Weights of a small GPT-style language model, trained from scratch on English Wikipedia.
Architecture: RMSNorm before each block, rotary positions, no biases in attention or MLP, tied embeddings, normalized queries and keys.
Each number is 128 + 24 x the weight over the matrix's rms, rounded and kept within 0 to 255. Layers, rows and columns count from 0. Numbers have three digits each.

# layer 6 MLP down, 256x704, rms 0.0677, rows 0-73, columns 440-527
128089116157111119121169149120128150115149151112117120128153132131154132107121100134145157148083139087091094085128157113095165141143182166094149177120139106149092127137167139118135156094152131119157116121161199120127178131135078151129160168139104083142153143115161
130176120125126135129123139108143144131128150134153143144121131166142164130102123097157139139117105183096086167099161127186153107118102112110126103138108130126113114136123135105156137087137152171109113134155098125115134160168129178114138066131136088123123179147161
130130140144131144111111129112159137140089138081122169123105096146148146112103095090093119135106181173137181164100093112122153119154154133136179123141126117095156137120159150121189156135149147104123148119152142163134107139117145111162154131172136137110150097090154
148109142141105078114101098140103113098138154126148117104127182136099109106101151164122164130125145159135064112108179145148175139073166112126089137113129162159129129101158137151181172131154124107064149109136126109104107174116160128090187138120134125117116129146104
126138123115141123120132153113143126126148143148103138135130097125134144117116114151125173166113145121094130144148108139148122166122122146121107155119101107115193104153114090122150111135158087130117153124114151108112116089130116119121134114146135120151133146159087
113096157155153159129085086082094100130131100160133105187111132138097145132132126141076095144142107157177154104122150110142112122155152132133141139098134114152164145127150116112102078130132114138160108122115130105179181129103126094120167138151141117101139108119084
084147112123153147105162170125118153117150155172114150080110108155139135127161168106153089169083118157125110096088166136065158142120128156147150119153119086128150170133125148123116114155134142141123113143142141164167223120120132145138084141084119093135120105125131
163109088141146118170118109105107104136117135129115132122149142133082111139134139144129137095107094139142149104132126136107179136118137081106121100134183137149132136108103095161129125155126176149128152083164167138139118145153107123100120104101125134144173134086200
125088138129151185127131091124129104147166116142133118141126158078120097161156162132117137123133081132125137075123154126105118136089195082146156155130165145141162111096139137115156095134125099122119050171090133140104122113088101110121154138129112111073108139145097
125114143121143098079113148149147102130112121162160108136121121117112114118127115110141122167152151136128162106065126121125088148121144118131119092138137137118119109127139114153146095155129140108126082164108156130124144179129160150104116089130109140113149130121097
124117112181129100144142125125115160108134117121107133145111105150149116115146142119111149174157136138113134115122148142103105133092100156136128099119124159137135121133137128153119119124081179136139075113128140156153103153127125128163107081170089117118112087172121
127118162107153128154150127166137132133125113133131123084103126108145140138125160147163099115110130138126133137134131139135170125161101150104122150137091145154094131108103145092124115132166127172118125127143147153134146100132122123117154109104125127115122121150108
126093138144112112141131120137113132181170177140152141180124178135120112085136158135121162130103131110131106093116164063119124103130160122122151131091137128103145160149153115121113166123140151183173114130078135117135143134148100112137117147144120151170117106097092
119131124173122100078120146144140123143146128143111147125161144143109093125079142093151134092141115096134164087173133138106140096154085110133132121125116152130156144089130168100148153129155113138102132154115163090121131155141120108158138065123120135126172152133132
141111171154119130126091153127098084112137139114126152152144125169144131154105132134171142131137150104149107110127105101136101105145107098121165147139164171122148173098112144135130159088153108160125113122124146119123083141136172155121156118156147132116119124087140
139124129109135116120148092135109129114171143131091137111153091144113149128150135139066142111085161178156170143079145119132166147154098171122153117130113126123138088167155113165136141104157140126106141096133177102122093145177150152116099164123108133145129129134115
154133128126152091119144114136101129136142125155153111144109122157129135151099126131156159145128108133159103106109139102126118109115130134129116115110118164145146144102137123143049106138160102155109106094152079098149114108118122090113109133089145168098134143120119
138123161119123140128140161118111127145171160135170100159103116148120135138146118122119127132164125092139151146114135115140112119151131114127097125132152138121111099131136134115083140125125140183112147165108100131113118159162148125109138116143122141090165162140111
146147129089094113086162120157101136156125122127134151131134091135191130057128116131121101144131159144150159147131119164166123148100122134144140112115163112137171170134141085142136093150141125147115095095061137098135091169105160140139079134110132106154134151146117
085131118158100112146137134169128149171115118171156148167117128138140137085105110167134138180144115152150118144147148133139098127131169110130137109113111112119088122121132108106151146128081143139167113139140102070086104095120153126129150146121131123136143156136151
121167149130135161154090108133125129126166155120121126123149123174084174121135121095118123142141104096113110120085157146122138118130119112142097142109140134139124129111106113096109136124117091089126122116147154123154177137107101123119118101120092139144116111148090
133157103109142112161165134119112152129116108138082073134109095164114103137168092148115122132158141127126127147136145109150110134157119112120106130151117095101151129162122137155102144141131200116123128133104123093128163150148100127098152141139151140069153073117122
166098129135101125127109104159096143134136111115147149107156159116118145149152077112106099127118107132148159100088156166126113112136127163115103146119163115132149120116159103114123158111137112120085144127152138148112117165099172126181093181092122114146142132157120
158123151117109121114114108164183086141136135155105090149171109138155133076173135162083112110171131128122093130090107099148096100106119130111119133099093103107113133153120093164143182165165148121123127139149113141125136112140118124147132108118135131154149094135123
120155093146138122191091150152159117132139128147112146135127144123125144113162148144117157173148075088154120134092155098142126186113113114148077098124136123129177131105138129141166165087105134123117116154121146133121108142123117151114132151106135138115125165119155
135144131113154119124111119089149133104165125158174176108111127131173157106150132148164144166128143114131185109148156125153167168156104113107157076127101130116110114161123144133079145121075130162131081131107111161138124140103141126142119103116126130114116151109157
178111131100140111128158141160129135084132092130152128117125080153123172129114121133150144159109129124107122140148136152096118153118118123135111127142118093131154136119092111081178105152166144102125099112149144108115107098129127119141128132105145090090123140140102
141161124063157137123153102133101139111126159065105143133110123164150125141159128123141132196141138132109126146094081114103110139112127124162117149123110121121114135159133126140122181103112126137154097134115130116122107154142160143110117123113062157120108108133142
123129148107116164162134129142168138168145163128145153138101142140144137123148130136141143110133130140130142140113143131109132156125151125115136153154142114138171164158086135144100134133133118140152134113126141130164135140151114154116112148136136128171130117167132
143083097136108102160109101102111099115133125155112114102155152085102096139139128134096124114117125094119120109130130126144130103153139123186130124153127177100129111144135099127092112139145153106122155151133097155143153151150117117091113117137147128131149127140139
120148168130139072132130136115125086092142156099142137144152137164140165125135131151145099132134129079107082126134135131143133126105159112131118123127134115142119132144113160076106142106156120115121160172158162108113126129095146155096180136088092145125154129127130
098111107133095124118137114153160149109082121154123131133123120131135128121145113169136114113117116110131140160117135124114128065130102106130110129130144151149149146087156099160103146165109133145131120132148135098127101152119123146143105124096147119142120145117099
151148123126182164080140119122121153110149106087117149127156161146072116106086124109104154138104146119119136123080104140142141138088144129119110089130114142148123154148194102141128077131145133111139123151125122121117138138160137132126153121117134144116126129134131
086147118119161088128115129085145108094118169143116179097169089122152132100129118120152105121106130106147140128098173148130174135130112114105145147156126139177115161126131115145105148118138163157095158086133091086156144144141112184125181074135100149154118179091135
156173081118117120108144136166170114127115164156126087117122134130113103115121144158109128162121122125152115142188126111121165121115131116152076137169109103151110104117150113094117044135074188123127124144074112149165133137130176139107108118183167116124172130128137
146154130144110109123120117131116170107132091130153181117147083087133154105128100098124149180127105107169080122124143157091122140120143174117086146109101169155142120115116159142153115137129155132104133135099151098170110136097112082146192183094146130143125173080155
123129119151144141107116140149133102170115130136108104150141133109114057106101141156117099121134141154133138149115122144145119163135113110077152156101142126104092114143149131161157129123112160125143151103153126115092136155142113127109136150127128134123117111116099
142141123125147167175101134145159135162145169130118121147121115161121112106146082156124119117142121135115153130119121134130137108132145145168122096192109111096146166164112132149130123095148143145136147126124136125087141108148138128120137120126119122107107108115125
104107182116110175143098110134106071145107131178161125143194152158177129169141138125114143103149173118074080150118115101086139097098134125100126144120144075104106142114094088158136144121131122126114134128103093118129103078095104107117125115151089108132141138136114
129152115132124124113141152146183140123158141135117140157136107126132166136144134143125121144139136116126093143157129151127133122139105117131100095128122164110127103162175148129130133114125134122117142140097130170109084149083098105076154149147106174142137135118149
132110132126118098116110111135131116143133139141089115127158116121098114156106104125088142122156132138091163113130142103130118087133131099145124135098120130107085122126094142111113169129085134122131111097131136114122137136122126101155159125182162143099134155138141
143143131142116120182152125121098119137121143087117143147149159140107130154125137108154138124175131125131132160152135107123116114149127122139149092132147119109134130090121153150094107111188127124120088111147115136120131111117095108136110115166129088109134126147146
073113136129071094118136147101092116147151113149111177137118111145176111143098135100140120139134147143125127157140123166141123136093166107155131156097132110111109123148135140110146124117145101145112169129115078111183167083106108128134131111096090121127101136123184
132080119101142107126125176155140149142110120151071139143133157148119147132150146159134141156126140086108112135105157119134138194109087125132145149156126084129166132167066126125146135111126158147154133071115140149135112141130157120096116134080125147168139159151116
091136154151121142182113154108097121177112170114150124101129085136118143119132150097081142126127105154118077106131125155122135158122115161118125132107125121095148130129175121137120101131135141093137129151144124159108132117133127128123144144155133163155134122137113
147099104112098107123131146107108141111099119144162127133148140139143127150139151138141169171115104176135124130120137134131126141141149129119110144100131113184136148088141111123107165115113079120161101140133091124091130142151157072140133115132097095133152112117110
125132122131105136082146136095101104176125132131163154097141164103164172146125108149149110125172143149148131172126101160161099107113105137177134137106156133122116068116141110141140133127110121135114140103102182121120117110089114116107159135130173156128151113101120
121125134129142138077111135122145148097136147128132206069141153116144116109149135146130141144134152121107142176152144119118160146135144161128073088113142130172100138170153132103138162197150132136107119133157128110140128150124086105141127107126165113125109136109110
147136108125097117153152121161132112088149095129140138112124147136135111105078149112102160092064128094127153182157092128102120173125099131158106106116201144155149092066174149113108098130138140105149159112120082120161136091098162168105157109181100145083116144117138
122149175148146116081176136115105073120161106109139159099123145147087159143107080122095163097096114069101165154134107122113101113058134157138124166132117112168133093109176109127147101102126163138135132144152142097121109112153113114132128123140138144135090124085084
129165118074094138095174118166104141108113126094127092137150112145077135126124139118134111148129152105167110114154127124133145124172135147121120139092082108086124159168092139136149110158128146149126089101135070108113100136149143160083126138108187146146129106118132
084140127129132100125134166133138151111122129101157131155144138168156099141123084134090147113133103093115124177131138124076133149136153117108113150139133129145160117157118170123145100140108142116142109150093149113143119124155184131161163104168131134138152133145085
146107132136105123134100150163085092101137176145157137173129080121082127103147141129126138091160114149135087115126091137140147130108133130151141146150111175097113159151126171119139114099127106110151121123153115129151114120112133146132143154139123105108141120095150
144136126115178118132161154139146133119150193123146142099162106141161106099127143141115114161098135131125169157126116150154132097086106134158154124101115148183132087121104175146170145110124108132115138143103138120142082149090107126116159121101147122107109156121141
109146114132115151129122097129162142115154149136105125105096102163131148127115105108118105129127125129130137168141102113080138110109124125154139099159147106151110144054116142117130106139154135119209077107090140101129108122149094114109082114097148153093141136102130
132131111115122129108121113124110143125102152068141147108099136104107078177153167141093102176172120130098122124105127141157166166150096120132098183095139132147126098164137091159094140116145132108143111163119083141102106125140174117109095083121109093157097142151159
115133115131168118071121167123090146184101094135130100083082140121167089147206143135113099145115108122147140100161129132170156136101102111154121151106133136148112150126126099144100111146095162148160081128135101140132132121161131156120131115120145173135127141135108
112115121192107111128154147106154128095104099149163133111130134110124151093119131123148135121120158141086149147157134143137139157134084095132133113091146136150122192139137085111119159130108117129179104120136132156124135099120151124167112114126129115124120126136159
122158141106169116147147127108144100137123145130085131120129152128116074148108118163133145110125140090096101140162123151166123092112178120133142138121129135142148103134106113134116152122144134115137094115142108115116111140144123089104123118144153142089117134156109
093129098148136136099116120155105129113130113144139117192119120090159139147150095128108122154137105110108154103113129134131129104172101090085121139138123139107183113161098097146131106121145112114120167162140103103141142069095120130084151132113161159132133077115141
123154180110122118135124174103153119136114106123141109122147110139114106082100080121178150171088117113137165137152113144135153091086122148118156099106132130165166147112172113136097119101133082118127130117143163116119103158143186132150121123162116160125125099044113
107107116114115106145082148126087124097156126095157142151110105157131106143145138142132145153082123133082098111148118132110139133169099105146124130044104092126121137119143156106125134130158145117126129145131137136108091114156114171131149092118107122127082150140120
155111101152130115125108117081110157142113099120123122107134123097148089125113125088138146161090098110142115124119140124154137142152142148177091102137142120120133131166145131153144140139181106100103147154129156121127142144142157145082135108149157089166160109133130
138116156132144146113134130116123121097145135127143128139116142143096149133130137168141125094140103141100111140135122137113133137106129115137129096145119090167139143168134098154125096160134109126120110167096126136141124138106143113112118140134106105142136118109173
105139121109091131157112141156116136093114155151115128124124116126118140104146157127089102119128085134088073141132115149167126090124118147124105133163152117147118112102134085179107141170137148091104131133143150134111170100115169122114117111133109100124156125144114
167138148107132143157130148114126145135139136160158160158126121083122077151123116103097135147114143108122113132152130131153181145149130080131140148108121150155110149131155087157129131118106106141136129102118083100161156143111135151125114097134066118108095073153115
125108145120135111126143134152120109137143103136143145113148124127155123116132142117105169062114121117152098132116115157163126147097156158109145134132180100095113111160153126171115143153175087086112159137095106138149120128149099098080142118133091113097115107102120
131136093155136148124141125109099114129192103114076119135139082127122172124130145118130114125114077116115103112114133097115116131134143134119113125139125126127121161138122096070114105148121129173176106126116115153137146150127169117134101136125117122117097111140140
126144116092112124085105085115089102083145117156142114117132135152151122137131126135135103134110171144117122126097109132129099150142151118107122110123186083096119153120123141109127116135116105130130091094140137106078116123127064140130138076098103116111103148128125
120169121161119143102117118111106168087135131110115115106135120144126128119136131131205165142139117129175120147168139153125169189126110109138156119166111143107124145126133096077124092080069176118131101133098141156148110143125180109122122103115148102142108143122148
181124124125102121141099115125135129147143145131137099127155104124133114143111118144106124177128148182103120128113091135140141081157118118141115179091134120128135173123120135113148130170159113128164149145126087109122117143142121108149121144104152127164099149096141
127080129143108098099084176089105149142118131166140131172146123151162167155122108120117082111139098112132103094155168121150134115144068113115121127174139163123112092168124143127119147119094115112125123098112130159136160138152150106132128121150180129136169145107166
178137126117129150137138125127142117081144159117142083140133083089132092119121104109140123090171185099127144163116122148110148163138127137163136103144102121108178185143103141169169111154110151088143143150142130153159112117131099151155139174190099158173081112125117
134119132120123120105119080109104136139128108114103145121148134113111098166130122181112138138113141134096145142146156132139142132159156122102147102117138117138111149104135142117123089184178133113115107153133123112105171143159121098138125117153122125125146108162166